Part of a small language model's weights: a smear gate.
Each number is 128 + 24 x the weight over its row's rms, rounded and kept within 0 to 255. Layers, rows and columns count from 0. Numbers have three digits each. The size before them is the row's rms in percent of the matrix's.

# layer 8 MLP up, 320x160, rms 0.211, rows 47-90, columns 0-159
097:153109133116100141140107113107095111118141127128157126131104128139135124129142136141151167141121158086108123148130142113127160134120165137136114150084133163153110103112167150138104130103107148165181069142154134075107134112131123169105096118112142152097138101132097059130090074141112154133163099098129136115129128141067143097126112140149136117089098161123157143143129124157143165163113172100085095109135160114134115067082146156115149125106135127141137120123142111141121147122115167
098:123094114141106138155175160122127116102167129128156107090120104130155125125133147114164139123140156079082120145108090104137176171132107148112140104098087130137092141107134139169127185123089129121104117104121108133151178136172134145106131113110164113118099121168135139127138127137108137106178135085138150120141138124106156147150164117100106086127115131130124123115171125138145075132130158130107109145144154164132146132093127162169113166177106137130119162144127095109167134171121092
116:140151119152130133116117115145106142159130109116150117138140107154160103117121163117150144159128092108115114136116085105103116146087086083133148142065175093130118169104111123142091144125104135152122110095125121129141142157102099111144168120113111127117134140111104118130149170158093134153108135062113115107128152125097161130120138153136155091106146165121155136114124091150118096122149101116083139122129124128121085106103140148107125126159077083112107103081157160157124128095072083
110:133131115182132176128105105118126143107148134128123108143105136142098110127127132129125125141162108149112120147135123110100129183163124124155127144120135104114095141109143117133154127122144167116167140069111143150112101122145133184149163153102075177101140122094101132171104132167140089178107112123088113181117123138145112131151144122093113155164103081117105145117161152173124154091150154166154097135139080173134152134111122140137139106167163115110130111146149120152112134120096116
111:120112143142103099142109124117121155118099134112147135123134154143126144143147097103145083111114135155083128122137117118114133144093158106118103136139114116131102119104123158136120102101131136150148084134120153116126137159084092160130140135142156120101177131140133122103128122174088127120108157139121163109140156179115128128147106117181185127155114134097166126181194084128120071140132133170109114189120087100154101093133131101098126148116150092109156141082130107132137110100157118
091:101099124153129090107146111088098150137126106132113130147096116119152086117175148126119137177101157102123126103125107142153165087128128106120178087131107184133142118095171150149155099148099161142142124087112147139099132163140108121161136129097123112092108120120107109154101158102121074150145129121129126130142145131112110098107110139136145071129142109120136145113116138117111109095162134149165107118151136125110143124151183133197092132100130147149130125108122165113161179120085128
117:156159121170167095138174139125119137178090157143121143146121128127131143141148154141137137162151176136145122144125118114117124150091146083157135173136169107125141144083137117154121189068105140145115104104084144095108118149104107113102093103141125136147129125160076143101127110173137111131119114153117129114156123168133146107143112107130117118122107087161129079181168111156126105106121153147128130135115150131121116132148129079090081108143094104133112120108142106107146117133098096
094:141078125109100113154136132109089130158130105146121154118089151157156164114138122145114123143123097132110113165093128095141157109134126137158170122049172155133098162127124145144114103135171139102155110120131105106100132134136118145118130122149096144133198132114144103163160133145163140118113141123117134131128111111126120138102141120127123112109053123114167116148123116127143109135144098146146136128123147117151104114132119120079043142165115150135112088073106105151154160119096106
110:134137136107100118123140096105098110094131116135122119114161128124098150130097171109134101154105106137084111094152170100151161103144084147097192121115111104140086162087126096148134148155130152156125112135113127128130151153151134099104137109102114071101087143108155099109145105132129112125190106177108081159105117135134096108133123139136144127147135125125134095141161116106130162131102132128158142127142157127147125138138134063104155172168163111130151145102171168107126134120131106
098:115037126116159105124102149121104135140155126078081071175132117127127128159121129139134152128101148128123118158138128133096140091113167123126122174116153131186156131100094136120119110149136136093131084127132150112102112124181113143098149079153139110125135151114136112124121100138146133132124136146079118142150103109099121123159145111130099135145120152065140118135154167135109167101121136157134127131122129114120159092141157152113104146128086113128160131087120124100091085155144091
121:117119107129103101125152136136104130119113100123104085112170108102167136104153184125134146129114128141167119152132152144121156146091138136128147152146119124149145101123125162132143146107151128163168096148105128120154142122109107097125168126106121179153157125179116066143102137122111121144126117124148135102112145131143137105190150135188124135187134085122126080157142118123083105145151102134094117161140087112131130123131137124139122186125132079144138102090176120108113143103125086
114:165077118146139150140122098136118137089142146105179128098164130159162149118175106138106136151096145115142116104091151120121149109094132136118098124115133153108122135123142131181118183132142126100145137164103164129135185117150122128124153078163137163147134124188135155110142161138132089109138110103141142116098165152099129162152156157131099151181113176115129134148177122126095098134109145141103128142107148109146081085152134140118128098108115111103118116106116105147132112133093113
109:162082166138155104134109094120133096111082133121101135081130111137175112133108097135110116112148085119120122042156114104157106089087084111134114115116149118171141143112167135133132133115124113129131120096098133154108113152103114143108144088117124098085103093095130161138115140155130151124136132111103133128107120105131161119134158157135143131122122127089096090154136100150123112095150111093124102141149095122093110119117164122158106122150095138109132083129103160135107126106128057
029:163108094159113112128147092162115114159165119130126132152126108152133172113133141111134098154083136128123068134097161077150147138115129135111120181118145140166106124130131146142131150113136136154143079128104110153126144125132135118128155099120089129123165119139103139094100135140105110170140115122107116144138155128109154145158094140169122118105104116085160097153150065147102128129133152143096099143154085117170125092075154096131084138144121126087140109074156115108114138128146091
103:134127091194083113135141121096107131142108163143113129153132126134159118089105108142106113119135123117106096165122126141143102132113129151139130139093141111131134070097098155148122147134129108140130117125106152115145118143170127102134118115115098197129146130131106097111091162140104144195149105161105106140104117149134109095177139111121137120152124107150156131168136069123137139129131118134105107107164155101159137117082129111116112151159138090136089121082125093179139181162110118
084:137100149129155140110088134122105081152121147121137127122119148142148130112119169139103147153110116109127109178125115127098106087173127067159144144100156120138125111104126108150142138111129133117077124138122126124100124175148181117156130151118113137111179148127118138145111103140138136147166109133136136124149106122106101181133122147184145085130152177150117113151152142125095114052142148115092120176113111152165150100142150128104145127162137158060116121115121169123138124122117153
086:135094112139151134138143127164128147137142122142143124100129128103142139161169128130145131120105135122137139144164095165100171142140155120105073153145122104098123125118115132144127111096134134097083103126119064123126124128127136149184118102146154093144181138153125097105095077086073115157132135081140130188120126134123159130150158166155142090104130108130119122112129139131096083149114111134126090155138138126112137090135151080132084142141107129080118115123092116096103138077144115
094:126126148111135135148161100130131085080089138116128076136158135169197134150098148120141141151154158128139099125096118140144149107124126144114111116099107146122100107130134089143093155125080105122151115111140151108090116149172134124133153129130154124129147112153140122152070135162161150116181106123111127155127112140116120137141124109186137156158106154157137152080159170155147170168146103137132155165135138137098083112144135157154117117164166136123107112135140115111084148110119105
074:138124121140136143164123165134147096128093135135129101171106134123139133108108103170153106173162125108107111185139128095151127082162128136148127158133123089155145139114128133206144158119084141119152153151145136146074110117113124120164114152125151116100148138138153175115067118078105177121152111164155126140095089159106124178113115127108112193140119098129117124153154101140118113134138153107112137123152139112168149128149153144108133154109147140158117115097130143129105134137135139
106:128109098185136120116126142128134140156126168149097118098114129097080139141112113174125106102145194133111113129139144110128133112124119114103130158114148151099117155098129146136094132084142159137129129107153131112120141117081112132173140067141085120148113122179142144095141126174146147118084126083150140134143141144119113134120133149124091085092085107134120128136133129144112109092166139165151094143111099158130140126068165109110070115141093126135127116148158131119138138124094082
114:146121147131129111165163084146128144124086163108152097105119138199150153152165151113111120152141122125125116132155122127128130111127123120176154121089092145142128137086147156161147107131110114149120081102161102170097149156123112136090143145137119128131104136137130103155099134141086108146154108174068100147185119127087124104129077099154131096132107146100126136113153124130117122102193150131094136137151125145156122115136141124086147173167095116147130132112149156118109120107115109
068:133118107138080140110114139098100110150107148131112135109067144167136161125119122124177128145122152175084100094166095163095111136145159137106142136172109103123139134092184150137071141140132174098134156134102131135159121137094135106125135122171167146124137160165113113106139142127129161157124178157116166115103113139130120114111095130118105153151070143146120120116118128177118173126101132117113135095146167119143136132128116129105146142138109115084176102122138164118122107113151125
119:157124158161140135114132099120113081131155161124157111140154106153140110144143129129101086171127110162090111136142120137111121138155149087097152144136108172128118132123139102121117151129150102195099083106119118100075094115130115155122104117127112129129125143133086185125151113101143145136105148133120113187167160133114133090107125152138141147185108120104128080118120156150126119159110127133109092117101134151143105118118159105137099078168096182140128106141110121156125137088094108
088:082106108117116142137110079181106119163113106123170136165121116125155172128116165146107092131151167144135105119085112160088146137115163089137157103101129134158126139147136156148150169111106166113123096125113151149126114147156128159138107116169148170103160094128124101092081099158114147119135131105136142149116112154116132079146101176117146086121102125118151137103138152111169098121133141094140148154110130147120166143122095138163095148157119127086122133138134137105146136101101165
078:142092098101080089174141122143136165152119143104134088132080112097133147107128118168138117162108141114143135155155114099153129099114144115134137145123173129143146126125125095101184167126145150173156135091141098119128157097127109129097152142128119170117106138148101115136117137126109176155155072114118104107167135111130131130117175127101129168096099103157103126131116109110109071158151124153130117113118154098140095079122124090126155155121113136132149130072096146133108152161129117
093:094105142135153092126145095160135168169116139079108113173124123165146123137069135141114142147177121134118131142133124121125134109129116119121141124152139141124128106106158128092085142122129101176151119091137111130137161114122124137096165130119116111129130135137129114134099149116122105105139136136071096157123183170100119111156116114130127116093134152188132116120085151147097146065127148153135155122133113149119121161113157127078188152102144117154116139128173123143072106148082141
096:163127089175110181099170092101102122091163145142103144152109103153154117111153123122115126148108097110124112090144148111114154120153145084126120141153167157146109104115153092154121132133132168159135141127171133116061102158156145150104084145129099118112167174116133125125151117127144106136111126165115132142149153149074114139154073135158144114119109105127159079143133141144120099153139132123145124123122097109156154127131109105087094126159131106132145144150116092124105154125078124
091:116122147130132118101133114118130089163162118132164108113148132133131120094089171129148151168137110105085131092166170116115111097155095179136151160111146105112104152135147137158160129108143101161124151152118138100119145166105135124115185130121137159123129129131176094097151106106162112136169117121106090151104131104152101148146120146126146112144162124125134072162138086125098152115150091166130139119150168111099122112135123119159088148178129154132127128174123102160107142141157088
090:107118105146143122102131085174123105138121145155167164154118136103132141098092153162156152121111150135127131174147118141097179116175112114132123124103125149119115146117118118122126137099100101096092065124150120162192120127080108162092129131119138181135130128132140128116152082182121118121168126111122109130161118143167125155113126143135133120156153160100145114090126143146118129109125112142119116196146143081130151108133114108125064101117126122131092113100129118137131121105085094
090:142110155116096120136118125155146117119140121142122121110155144131114114122114101146142088159161110112107135140081181131117136092160186100098157175124144106139097173102099139140120155096109114175165105102116124117099140177131113132101088136128167173123091093110119136120107123184118105155157146143138139146174114143138128108110117113175147126125109119133174102153163146115143077136151119134170084136101095144156116129148116132143134106122155102121155119140139065115133151148120137
084:138169155116107134129100162149135092113180141084153092096091104163149092093118157139123148160113117101127100067157124108138102096109124105138127123087147169161104147085146159118139137116132115134130093136115107147154095138145149130104170121109094131101137137140130105163103118126147117101114142118144130153162152120118098164126131148123171074140088163133134133106135107125145122138120138121164190144119108135118120096073144129077091141128138143119158132119093090131137105144101153
108:120115157148130146142106100143139100163117129133099100156106136119146186165131119098123106150142117126104092148113120110112124080153135186123144102148113136091121131100117133139130113159115137093136137132113152104116112085175129158097156142148096157152151101174139156121154133136150115177107113137091113122115111164067148120172119087131133126146138139164177093128128098140116120128155122159134166128136093148093158125114139127120102181116137098136174109142189132097125144113114102
116:164104128126103124152125123172121110111151159112136156158078081113128120166143106112109133169136112107112121106163145125134123143134091150167135132130122156125115151167184136138128131100121137103144093138146099131176170117123120108101155143134128142138184100119164091116132146085078087109121149116076100126152165101121140117160086140154129137136109121133145103122117119142111102113164105105155094150121155128143122110131201124122129100131113140149163113087170104152138156092129154
096:132137086124155163128170154107086115102117111172109115113115106111099103102119091110134140109115122147158113137137148085155107106143132078115098108082136092144123163143166127114111096119128094183133127149106159128130104118169066131145120141112145091150107116148102123171149098147127106162117164130099127140168137105112141136137105145122140111084131145170101171138121106144105091124115114121122092163115103132151095137140136181125122096131115120113095122097145111097104147172109096
119:172173175142148100109101107129141128172159155130118132133116131111171139100139143153116120201105090089143109141124164136149109107137147115136118104101133171124097122085146123140125162086106108126121108139126114165094128131111088104156146120133115135157139130101137141121138141131115106127122170166134130176134184122162112109139123135169133147178092118175167127088118154128124113119132107114132118129132097119119169129120139072112132124171106100101094096110150086123113148155098119
099:135090116114163118184134158096113106142135100128113135099125155118136130097099115145104152139124165138138131116129146143164165092075130127141123110131149172152112141112156132134143099135124137161130145163136110108113104129095106075139121096158128134095167136142143089127100132133155124164174123118136079128159131130126080107127111145164133078154146110126146172165167092155104140119122100120145104175149173147152116114056104122136159086141111153144125142105116127133123137164142102
103:113158127173122159140145083124091141132129123115119121134135152094143155125072172101163138121137147127098084146109170088136114141134138088106124136128148130092138090138113121164099130158112192113114116128129140109137125128151115122168126099120075154118168155149122101143132104129129162160137089129157071153107134113141141099180134118138131117140086122130122125127168140142144172109133171091114094085152079106128152141108153126135132135126121070110074138121132107142124122099112119
097:117191137093102142155108128158132121170118147102177104113097137152176098136102133104099138153095136128101115167140117134117152178142124153111111141120092140089112114139151097123149134164141093135154114115139134132076154110131142140106130106108117109109160127125095127141101091131069175110147103143124111140142119133103123107138146114148119112137140141068131163118164113183123130158118100117111079136140091137176146134152135086147099116129112102169148127133132154129103133133127068
094:170109154180116129165132151095116129143141139139186117124124130123132139121148156100133143144096150094153103129115149127133121097138126119112097125131128114144111060071166131155136140134152186136149081119142131119121098144139147115141098152116141104095154111101165104091121168150097123136095104106129112126138128120066147114133124143144082143170099107123145134135174132109130095138142113142137074169107122125150180129063096155118091137135138106131100130134109120095091108115121121
104:138138133139156118140138132105108141115101172137093162176150091133135138090147170132132124128109141127133127125106097129143095143109150065111122128107157111112140129097104104132115161177125160154097075103110157174118112140151107125151145114131092159111146148148133123168119146123127146129161109119125137153131132145141120097127142184183136102137105143115153093099095105143122093134144151144081136091168158133176110118114120124168152151146125075084181153110129139135101128136092112
099:126124132119122131128114134134138183118165106114128077170115139119148152124137151128183166150088137093089124158113126111167147132138107129111113111117116131113136157123118094147171129130142149109106126100106134143135093081154116132111163066107097153117126102163131125151143125099109142133100123090039112140129132133117139126108120163153114127127147165121158124103090086101097148061098115135143069115142119128106116155118122074118151106116155146115101144136134130128147141148095104
104:154142127152111090132134091141127121165114119122128138168144101164111113107143098135104087092152194081118109125109132129175188117107115105154104121113099135151166152133155154110122122118099102091186096144118133156134136135112182139146161154132092122149155151175140138123099150095135154123116161138103139111154139133123125121129131114119100168119107112124150144138126118151113144053132127121077137149155110112137136138145147107138133175113147146136085086105153133118105129088101114
094:111132142126131144168115080100103079107163104141119101117157127121156119170145156110146163092141146094145133106154095136175120146099168153106120180095118120151116090117161179143145092075084113148146149134114151089098174099111109153123145146126129128130152121126149159134133109151106098109132143189133126145151129123128130131128098133143171123140131139115139092149121112200098138135149139142117108145128130113174104125134150126105139090179092141098131130129135090126129138099133125
109:150070117148110144111100143137130096161088138091164104125141127132080135122110133122144117164175137104129132124098115117121130136131127076148121142096118128119136121076082095142107128137104142145129118083106107104125148137108145122122149089118151159129097128161128099185090134136126129132101138097090136092126120157111126115132203168182122110129140123146107100126144136122100130057151111154102098102169123140161178121098134123142113143146111133099136099137142131128158120106093099
# layer 8 MLP down (transposed), 320x160, rms 0.193, rows 47-90, columns 0-159
096:147136133107158134158144129157118164104138120141152148165130174107119166144140106194123129166143135100152136145106157149099150123134127155139138144130143119112146112119166073141108114126150124115167113142144118130086119081086115146126113119123147136134129101121128125103118107106134139095093097104133093106100104137135131096151133097146133137113058128142110185136127133115219108159118150126090123078123162134109091110126137148111128126084138108166151180132119124140120142153107164
098:149106121145125173074145145127138173106137143130139114079121118034163133130171151106131109117133140123107127129086087130148111147140096143160115101163101132099138127100146102139100118146112139095135156118120104118153155149144105094132116146113161128102162182203152089131134142130166166093149096152121141112137092110140135147163134124112149150141126109139089134107130119111163117157122104122109133146153129128107100143117140144111125131178144108181132140109131140149131152120102152
121:136147153128117088106106079120123140122131152139141159124138125110123110112162098110109111123153129153158140135146147112131143142116117108122180134136142100090159153085144115121135134114161130142140088135154167160100129149155187147117109123099111141139140152114114172108089117102133138189152122124080150129132114142170127131095072157133143080123094161110112140154159158127116072177112125154151120124139161131119107137132155087102168125121124086144122146167106139125156128151067134
110:127163102109115166165126120133159168126118094170137158093115120117073141126128107105145176095104084175115128109143120134094116171168125120135110146142080142124119156102135129165150101122147129114137146120109149133113167114137121118160158138170125126095104138109101118175121139152134110115092135112086119135157129149113171139122170131100108139122108116183074148114159147141139187153160118128105107095130115145144114104133142182081123163150169134121123126132123144129121135123169121
106:109132122120144129129107157116121132123143122130159186132114148130088164108094123120146120112130156099147157111167105159104085093052133131148071102155120131086116147114101135105102109135147105156134127142115074094097141163100141127136161104128157116123141114143135161177118112145103107131131118137096148111118107105150118076142152157152124117135158103118107180131145116112150139135129110173112106154122104161167082138118155146112156101120179149079115130143143146112096119144126096
094:093109151136110097109146139119124095161138105110091162170128104141149092152139124124154134112106117132117255089141109119114114131151131112125101152152128124126144083122111128142092120161141138138108143117135127123105120125111110178171100196148117143146128152122137124086150126140130108113127110129123139119129116104106117105119145103143103082121132115123083134119112120117142120145085090129180146146132144138060129166133119105083156092127123112130090153126136138137136121121102106
109:140096119125120136117115166086115126102147109081114124131114136101073108120141117172136120107122172116130118142124103112110109152125110134130157112134164103143122126120118130141125138156145093108138140105091163129129107122142100151092121148123124120124132153123126117152165146146154150123100151163062109136114125045124134093075111114060138111133141146166094112141128118141098159142096139171122077118103167132138152143136117101140078120156133125125180149112104154116091102079126129
096:107162103177117137136151141157158109090143123146093129146107106117084080104118110119151121112127155143122127130134090150107141105118089119122097134142096101126150136131081128131156122100120098078152153124091162141147173145137136131120070183098150101130110069131159150111155157137122091134123107114126113113115150116165132109116150091134111157142166119144082086102141155118096147142102177133136106127109178136175143153107160153122132109117093126141164147135096122128109128146139126
108:135102119110104112135161126130149167125178154125111126140139124082153130105145143108125162110125114144128130119099145126162120152162139122148155158161139085137127114139148067155099147140099139127107082163121132128129140158123122091145103122118153101135125187106109114104103142100119165093137138156140112127125127125135167162139179054127109173133118190164115118090131151159173074087079119116123122142126149152135124149122122131104177105107125106145157114123137128125119102131156138
105:147152118138103117139131148106141145105131092140093131152182106099098111151148142133153143136134133130140169099151090140088076121121117135134151120147126072129103125132139113090124142160116137125102146160165130141132103124096107151136099150114154100101086155127163144146108160150131163092118125133165138116092133130074181123116148099143109136111121137144085100149089118095098140116114137133124152115143124130138136129110162147114163128074106161192119138145131128133100167128181191
106:122137092108122106082092161141125140139107154124090128127147139066122130134146165164119109064117114161131221138107134135114124139152119136163118143170084128087128124143095139114123167131169136130112120169136088117135159098110136156111141145105159168143180126120152113158134128104154110133070124138146171131152144122151154129114113133125181113146091121149116137135132151149122090132139133111108140115147104153138089152142133157134140150126118125127147126135126064144103130130090124
109:164115132086133172106139142129137172183111122118120134097112080150118122146130082081136106119116119136119115112143093155097112133152125131144114139111109143152148132113140162177088126145135110080161149109142147075112127114143100134112133131158119137167121146118110087144156147151121127144098109102159150127104146112119139132124170137119142144113151099173154106147105118123140106159152128161151127110104162101104118108188137200099113105151129114114119114176127074095161138101109112
108:114143123115156127101051112116155137112112150147115103091129148111130105141138125166119141154164111138095166122127124120144094119125113142171140094105160114136143168128160148139129147143120123160099148144114119136093126160128126152162110133124188114102104118122129157185143166150154162112130127154125150131123122095130161148146196144154094153129144147108094118138117110100093082150126154138076155129124093140100155116167098166127101138091126127170166163146140115159099127134128156
021:103120174135119148121116116139194163127138101137114140133093141090146135109126112147155144082131109129108098124126136135121127193142121144172126118144096102123141129126122135109146119158119120107124140127121121085122133136110125087145091147139104096172101111093154139126180092146176141139093118135138175056112134137154126176111104088100140150119160134111138103132141164096155154111081121130172133130139181100118149141159096142137081130105170125122152149129118110153143121099110135
099:122140141116122150105123179121157134130084123176133139131123142118194136145140137128094133136173133166148105141122089160116122103157078097146066167121171112122159169132077121131130123156105129139120096146122114128136141129168126143084089139081174161121126132126107117077118181110129115163117111141126141084155113102105090133162155110102127141132147098126140126160145139099176142121109083127102119101131149131130160125137094112107114163141117144149119140121133092103146125124154118
090:168152119113103139108149130115161138113136133071103122157108108099112146117096127149168140092124167163115184106153118164105122146099174146160122136140159168110119137100104125130122145145142124169116111100207171164144160117105135144114134147164150142127125124123135128116131149144143142070129107136129160088129171135151131079121117162160129153086076150142148137154125084139147155160137123114108094115116109149129141111135157127124113142070114144149145125116119102129094147116150127
089:088087123099149136140154121132148102093141148143150161135133121145154111153126119117102126120137089140137172101111107136158086140100129119119095117144111121135153198145107141088142134137125143164111103142175081093102097131117125147137119110112149147135109146132116127126148084156157149131167118121152123147163111105130115159116098095110106133062174129178149132162111156156102126117112076085141140162127088120132132148143126098110119139136097107097157136145134173112118069126109151
096:167128125151162110127145124086142128091093090185107129141138107105132150119103113102098096100105110149173138154128118152122147126112126141157156109099076133148152105141082178131092102124121152092115129137112092137090113125125071137154145096154131142143114150110134144125146082110095130133163090123152077150189141137110102148096147126104092152135118076113143105126119122089148148164104155149132131132139126132145107133121103152150149119158133143145105132172115105092150164126108123
086:138135165146088123122132125123086116138123130119143154111118102134121106144140150095096125084130126150139221111132145127097124138109144139165143120132172171128155116135129113077096101116158166124104164091120113132142149127158136137129149119120112159151177123162104138132140094148114118132149124126137096161149126158114179114162149132152159114129112153097105141120125087119183151113100118151156127120173125170092124116093098112103134116116157131092106140179094109108125120077128106
105:143163119148085126112127106148141123151107134106136173107131091131113146117166133119122118128092104131121180185128141141088133136132136085136110152180147138137118105125129106145101153098154114062145128117129094117095111171136155113149174172114101091140126136160164147123102137109133154122129098123119153129145112136140108121159115146137129128139148129129109129104180172112153172135123165150116054120115158182099124104106154113109122108129141083118130141130123147173111137122178102
111:137155129112102100117136116151113117129115163175145108151140174130220083144158096115098101124094111129095125161137141137103121129103139129147105086124161142099133059131159095103147106097106161102166118118106108143103124128142108092140134141117126128117119129122129110114105102140103155095160128105122127131171159113139110111161136143145083149164133139103096143102140142103114086128145075090130167142129150149164126068138089116124114135107142141115139110097141144142147140122145145
079:133134132159158135153156129129127133166138125108164113106165127146102110137116136162085139098138145088178199110083148146122136127127131118160119132093170150167137123161147151104141138120138150141123123099109103122147112128163095136125094141079118113173155157124081077121116075153122145115111127088129138129133136147091166088146125130127109108138152098111116137153123120074188148122103115162145129150115105125147099114095160128126120139163146143149116149144125128137150175109081151
122:126127153119142116088126122119124102087124129117124127134119182132132125131153122111142148142159134107125118135063089130177138148174120104091142121119128114108113129110116092124142124160134097117095128087095121115158153150113095152137107116114113152072116155081161133135108158107137127133138080101144091076105098120151123127070128115140105079109128142152055083142124135089141155141119124106107099127132110188119174166131127113113133141141144091146129155151106132094116126147109113
095:116082138118196161096062165152102155142098098117121163099103122133135116119103158136136149129132126176141070182141087117111168118157126137168158116153104096129142122130139128106128127128141149119106120103130152148102122112120158107159143129122161123137130133134118086124097110110124173110140127136122150096106120113109109156126151117159148134114121118132119105113124105104180119096145123110173110122125151180094165161100099167115109181115103086154141166125134117164117131138119134
082:133150166149147150076133168115135103122127123112137129100163141163112116166125122145122118092139122125138222137102120125092127105126126088101119131136099114173119132101152112144110125151144108089097132119136121150134180132166155121099114130100123083176161104155126147155101136128104124134139146112132111121103121137131124093140121079102159087125126159109110140106158153109099192106130127088154128154165139149114151137124104142080154100110129119118109118181122111113115107097161108
092:125110117098106117117149173144157111113146093122123131063120128121096147130137129102121127097110104148159187112109132080159151142175098078134095144125110093146153157168120121172131140102118090102136114164144095136101157115108135102142128112156156107163110130161158173136158145108102172099140123145165136112110101137125159138146126137098103178134118084124130158129160116138126132129114106101129120167122095126093132119130101127163127140091129107122117123136141142102155084184148150
101:139123080117113154106133108124119110117124112149109178151109138108111147145154120140147166087151112143112202116132132121148101144116125140165131142121158177108157157119144130133114108170112123187163147072131136085127149137121162140132075123106124129116154139087146129103133128117135149165115169142088121147147164115098089168124095118132119135137123107121102135142126171172150125158099165108156131148113147066120110141130131093128143056134106134133116107107128137132119139155107161
093:095149158058157120093104126136128122140152097138126142106174142106145115124110142127129103148073109147089136109119090092100105134137113183117119141143147117110144113118121129162146082146158160178099103104130111088109138105150120109116125088123109142094101143130137134138136108173147108109097126165117131145121113073112104150087109112111123096124119092119141125128159106099107140133179109135143170108146140117151115173111137087129088170115101137140148133181102136117168124139136121
091:093138132142081114084116108087152127133113109161122182136108104111124096131128154130169102139143120124130235158133092123139130122111131156128116153129126148134112155164091106093143106088099134149092172111106137121136121130140097108120109131120144137104129081130147137133153081140126143134151133116124120135170165141145123154142127113154094136147110137135091174108146118115125129137112122145155162107180195101099140147109143163109098128158141129149099133113117144131141105179115139
095:149133132119133151115114181127123173092100147124138149159115143101164143149118111146072135128146134129141177151110147145073116101144149169141146126128171141126147104095109146159101169191156154130133132129090094116077123121124163136148079173115158146122149119135133139176161130084167135099125112144151145117139134102106150142119127181101147105117084125136130124094141160124134137138079141160127121101163099119123095155092104153117150133130133127142124163140136121139149123111122172
091:114083110144130093171154125137119127116161128143105157127077105084112139111111078146119123140058142113104104150123126119121089131141144160110145115099117092110062103087144163134118118117157099112152134107103117132098105138094150108149133105137091126120137131138200109128176093129113138128137101120158096116119138168133132106145126133120102126158110129119141192119126124172148149133118137139142085123135150121093159130153191124142118174132078110138105128127127139156111140138146121
107:105145153116166155150134181100127094118192091117163117133105133130149100089129116106141151136149118094087111117121139146104117142136116110134147130118143074151087107156164120145197104115126087107136170159153126114125147152115147118101117120100126107113187109138192126111154149098131136142121139174131163087113116097099162137107104122107145144164145129109147121128074133137140131143154171168119129114121119131122141105139094157102129141123108091131104113134112121082148137099128121
104:116109128147163116137131125119130128155125121072126106148125160078153110133127169149147152150142082151137182111121116073110122132087151159151114133112121108162102081138135136108156145130117138130149115125083126103139129101143115123139139138173108123107156145162118119102108127161122153125112142164138104115144120098172137104130110128136118105100065134103131123127081193095130153112107132100118183135154129127090124120124138111147162183137060106158114171135141116097128124138157132
099:116147103101144156120165159146129140132119114131122100094146128111088131115133097086130152140122100191152149102121097134182081138138105087164145118125157141129136136089140118113157132157114140172118125170119138141122128131126090135162114146093135066151095121130170130131122164143162117121093159167129144115132109135158162156106146139083113140120132137166115130112080145151135121149110173179127146114100156126134120135133120146120122116080140126146171149124138162093104138161180158
115:176131184159147146143106108124155096112150160151169137132118135107089135109136133153130137096159125150163148136100172166112117111150126148124098107122110129103083092099150137082139158174137110123154112188132149117113087101106141138170123109149137112117147154106134157129133164134158123140125173148127133128105160129150162137104174098134178130131130135141167084106116117155115127131109122093095161160119126137129137120156116111140150121160104107081136149145171114154170155147103143
101:124109131097152134131156174150135105155123079154157148096141135084122130144116074123124150104103118182142181118159146165099141160083130134151116062130152144105154086134116152139126115153106154144112144110147128132112121113138161099107163106128137103103120172194102072113129139102132126115144147179120122101133108116142127146092136100145122121159165133099178112154148153085104110127162110128166142166120106149154134126108118135133127111113111139137136127149127144107111098127113159
105:100140094174131144121148136125178139114128138121168138126174133128127140173127168133127137126123133172160124157160156123095155124142098090146134114137142152120154141134155115115075162127097140121121136112064159143137099131136143129151110125164127152097115173125145102125148110112129188116114120105173100147146122106101137112159150106137144161151142113160127163083125157122179124122114148055122111123132142096131124160085135114123106112131156131128166134122108149158091086098108089
099:100183132146119110117090186107147098177149121134126148102101116090148102103129131158077163131088094160134116150121095174122132163147088110142182098152106120112144105173149100135155109157091149131137136139078161113131174101134101150124119114114131098130131127126125107153145145118136151101147147129192128134161142147157100132140165126116118138166133132091129115105119135122162150139130101117106130081109154125138136123142143153136120136117108103198176141125129113133122141124147139
103:143132126124129124110146118141126102131100117121153117109113123123130117122131098083126126119100127162121080116154115116136114116137146144117132096114123131123117119136153140142109128118132142128131110121134133125133112153107143138102034116144136127141096154040156098170128172091130113143024143135151112102141137097167157128126122101141101114113101113134139120133112157130110148101109120130139110139011141109140159105105092146123131141136143117123123121129136115107182121111109113
100:133159151151138131112129084135183083176117156118117119129122109141125098127118131144141163158142162118129143137076142168158111110167137133106105124125111108115107092117140089146129141151093153128132142122114123121120137106104175112166074097160141138157130180107135093102159121134156178164124151123176128075129110137133144139097131095132100132165118104075136145140151116149110153134088097112174118132136106130123065166125155114123152113147119123139138139158139130100137117108155164
099:128090120095106111141137080096134123112143112115137112156074101147114065149135128152133123152149138129140133156176139105139156100163126125121057132196119151151130135171166150150127083106123128157115149137140150129121131180128097149149132141141132139157115117118103114118159144104161106144146148129095119105095123145144115151128114141106109162138159142130131084083096132100135153116095124163167100164118136131134131114105157151075113114114099146161169135152121085110111140130093133
099:108151107133157150147119129124117151147152152109125166102148141193106157128154132138176160131137139106108233076105111130113157139095138121116157141116148176153147156110140117116113137117115146091134108132103090097161117135159116138124115113127094138079106113154121157158113133106142118162153104093127102136119100178104132139152112092139147139111106155122161137169119113109100130137135138123134139107094109149173099124140139093140103123167124118129092170085110143118132109153128122
094:108139165093181139127128117149143106093137131157140162171135103114110113151100096100138117087126124100120131134129099134109120164099129155116109107130126131111155150119158140136111117120136119115120191119099152140135154094138140144148110111142150109125173135102080101135172139110092113106144104114123145119106130119164116153138132119138144184118141114100082169117089142090128176123130128150121173127070152110167139172138123164098123105117130169114104167163145179155133156156159136
108:106137109142106128115112146088143135139145104123142122149103146119094175150150104119127134131148125122159139149102115148149122126140124143152171137097109127134139131157122142115111148111116144133137175104110129119109156167131128161165159151140084081142133134140103119145123142150102118135072136094083168121129074129162139147112123167147090066089085138147124122135152119130135088169136118163153119060106163143094138150163120129123158107117141129128139113146094177134179161180149130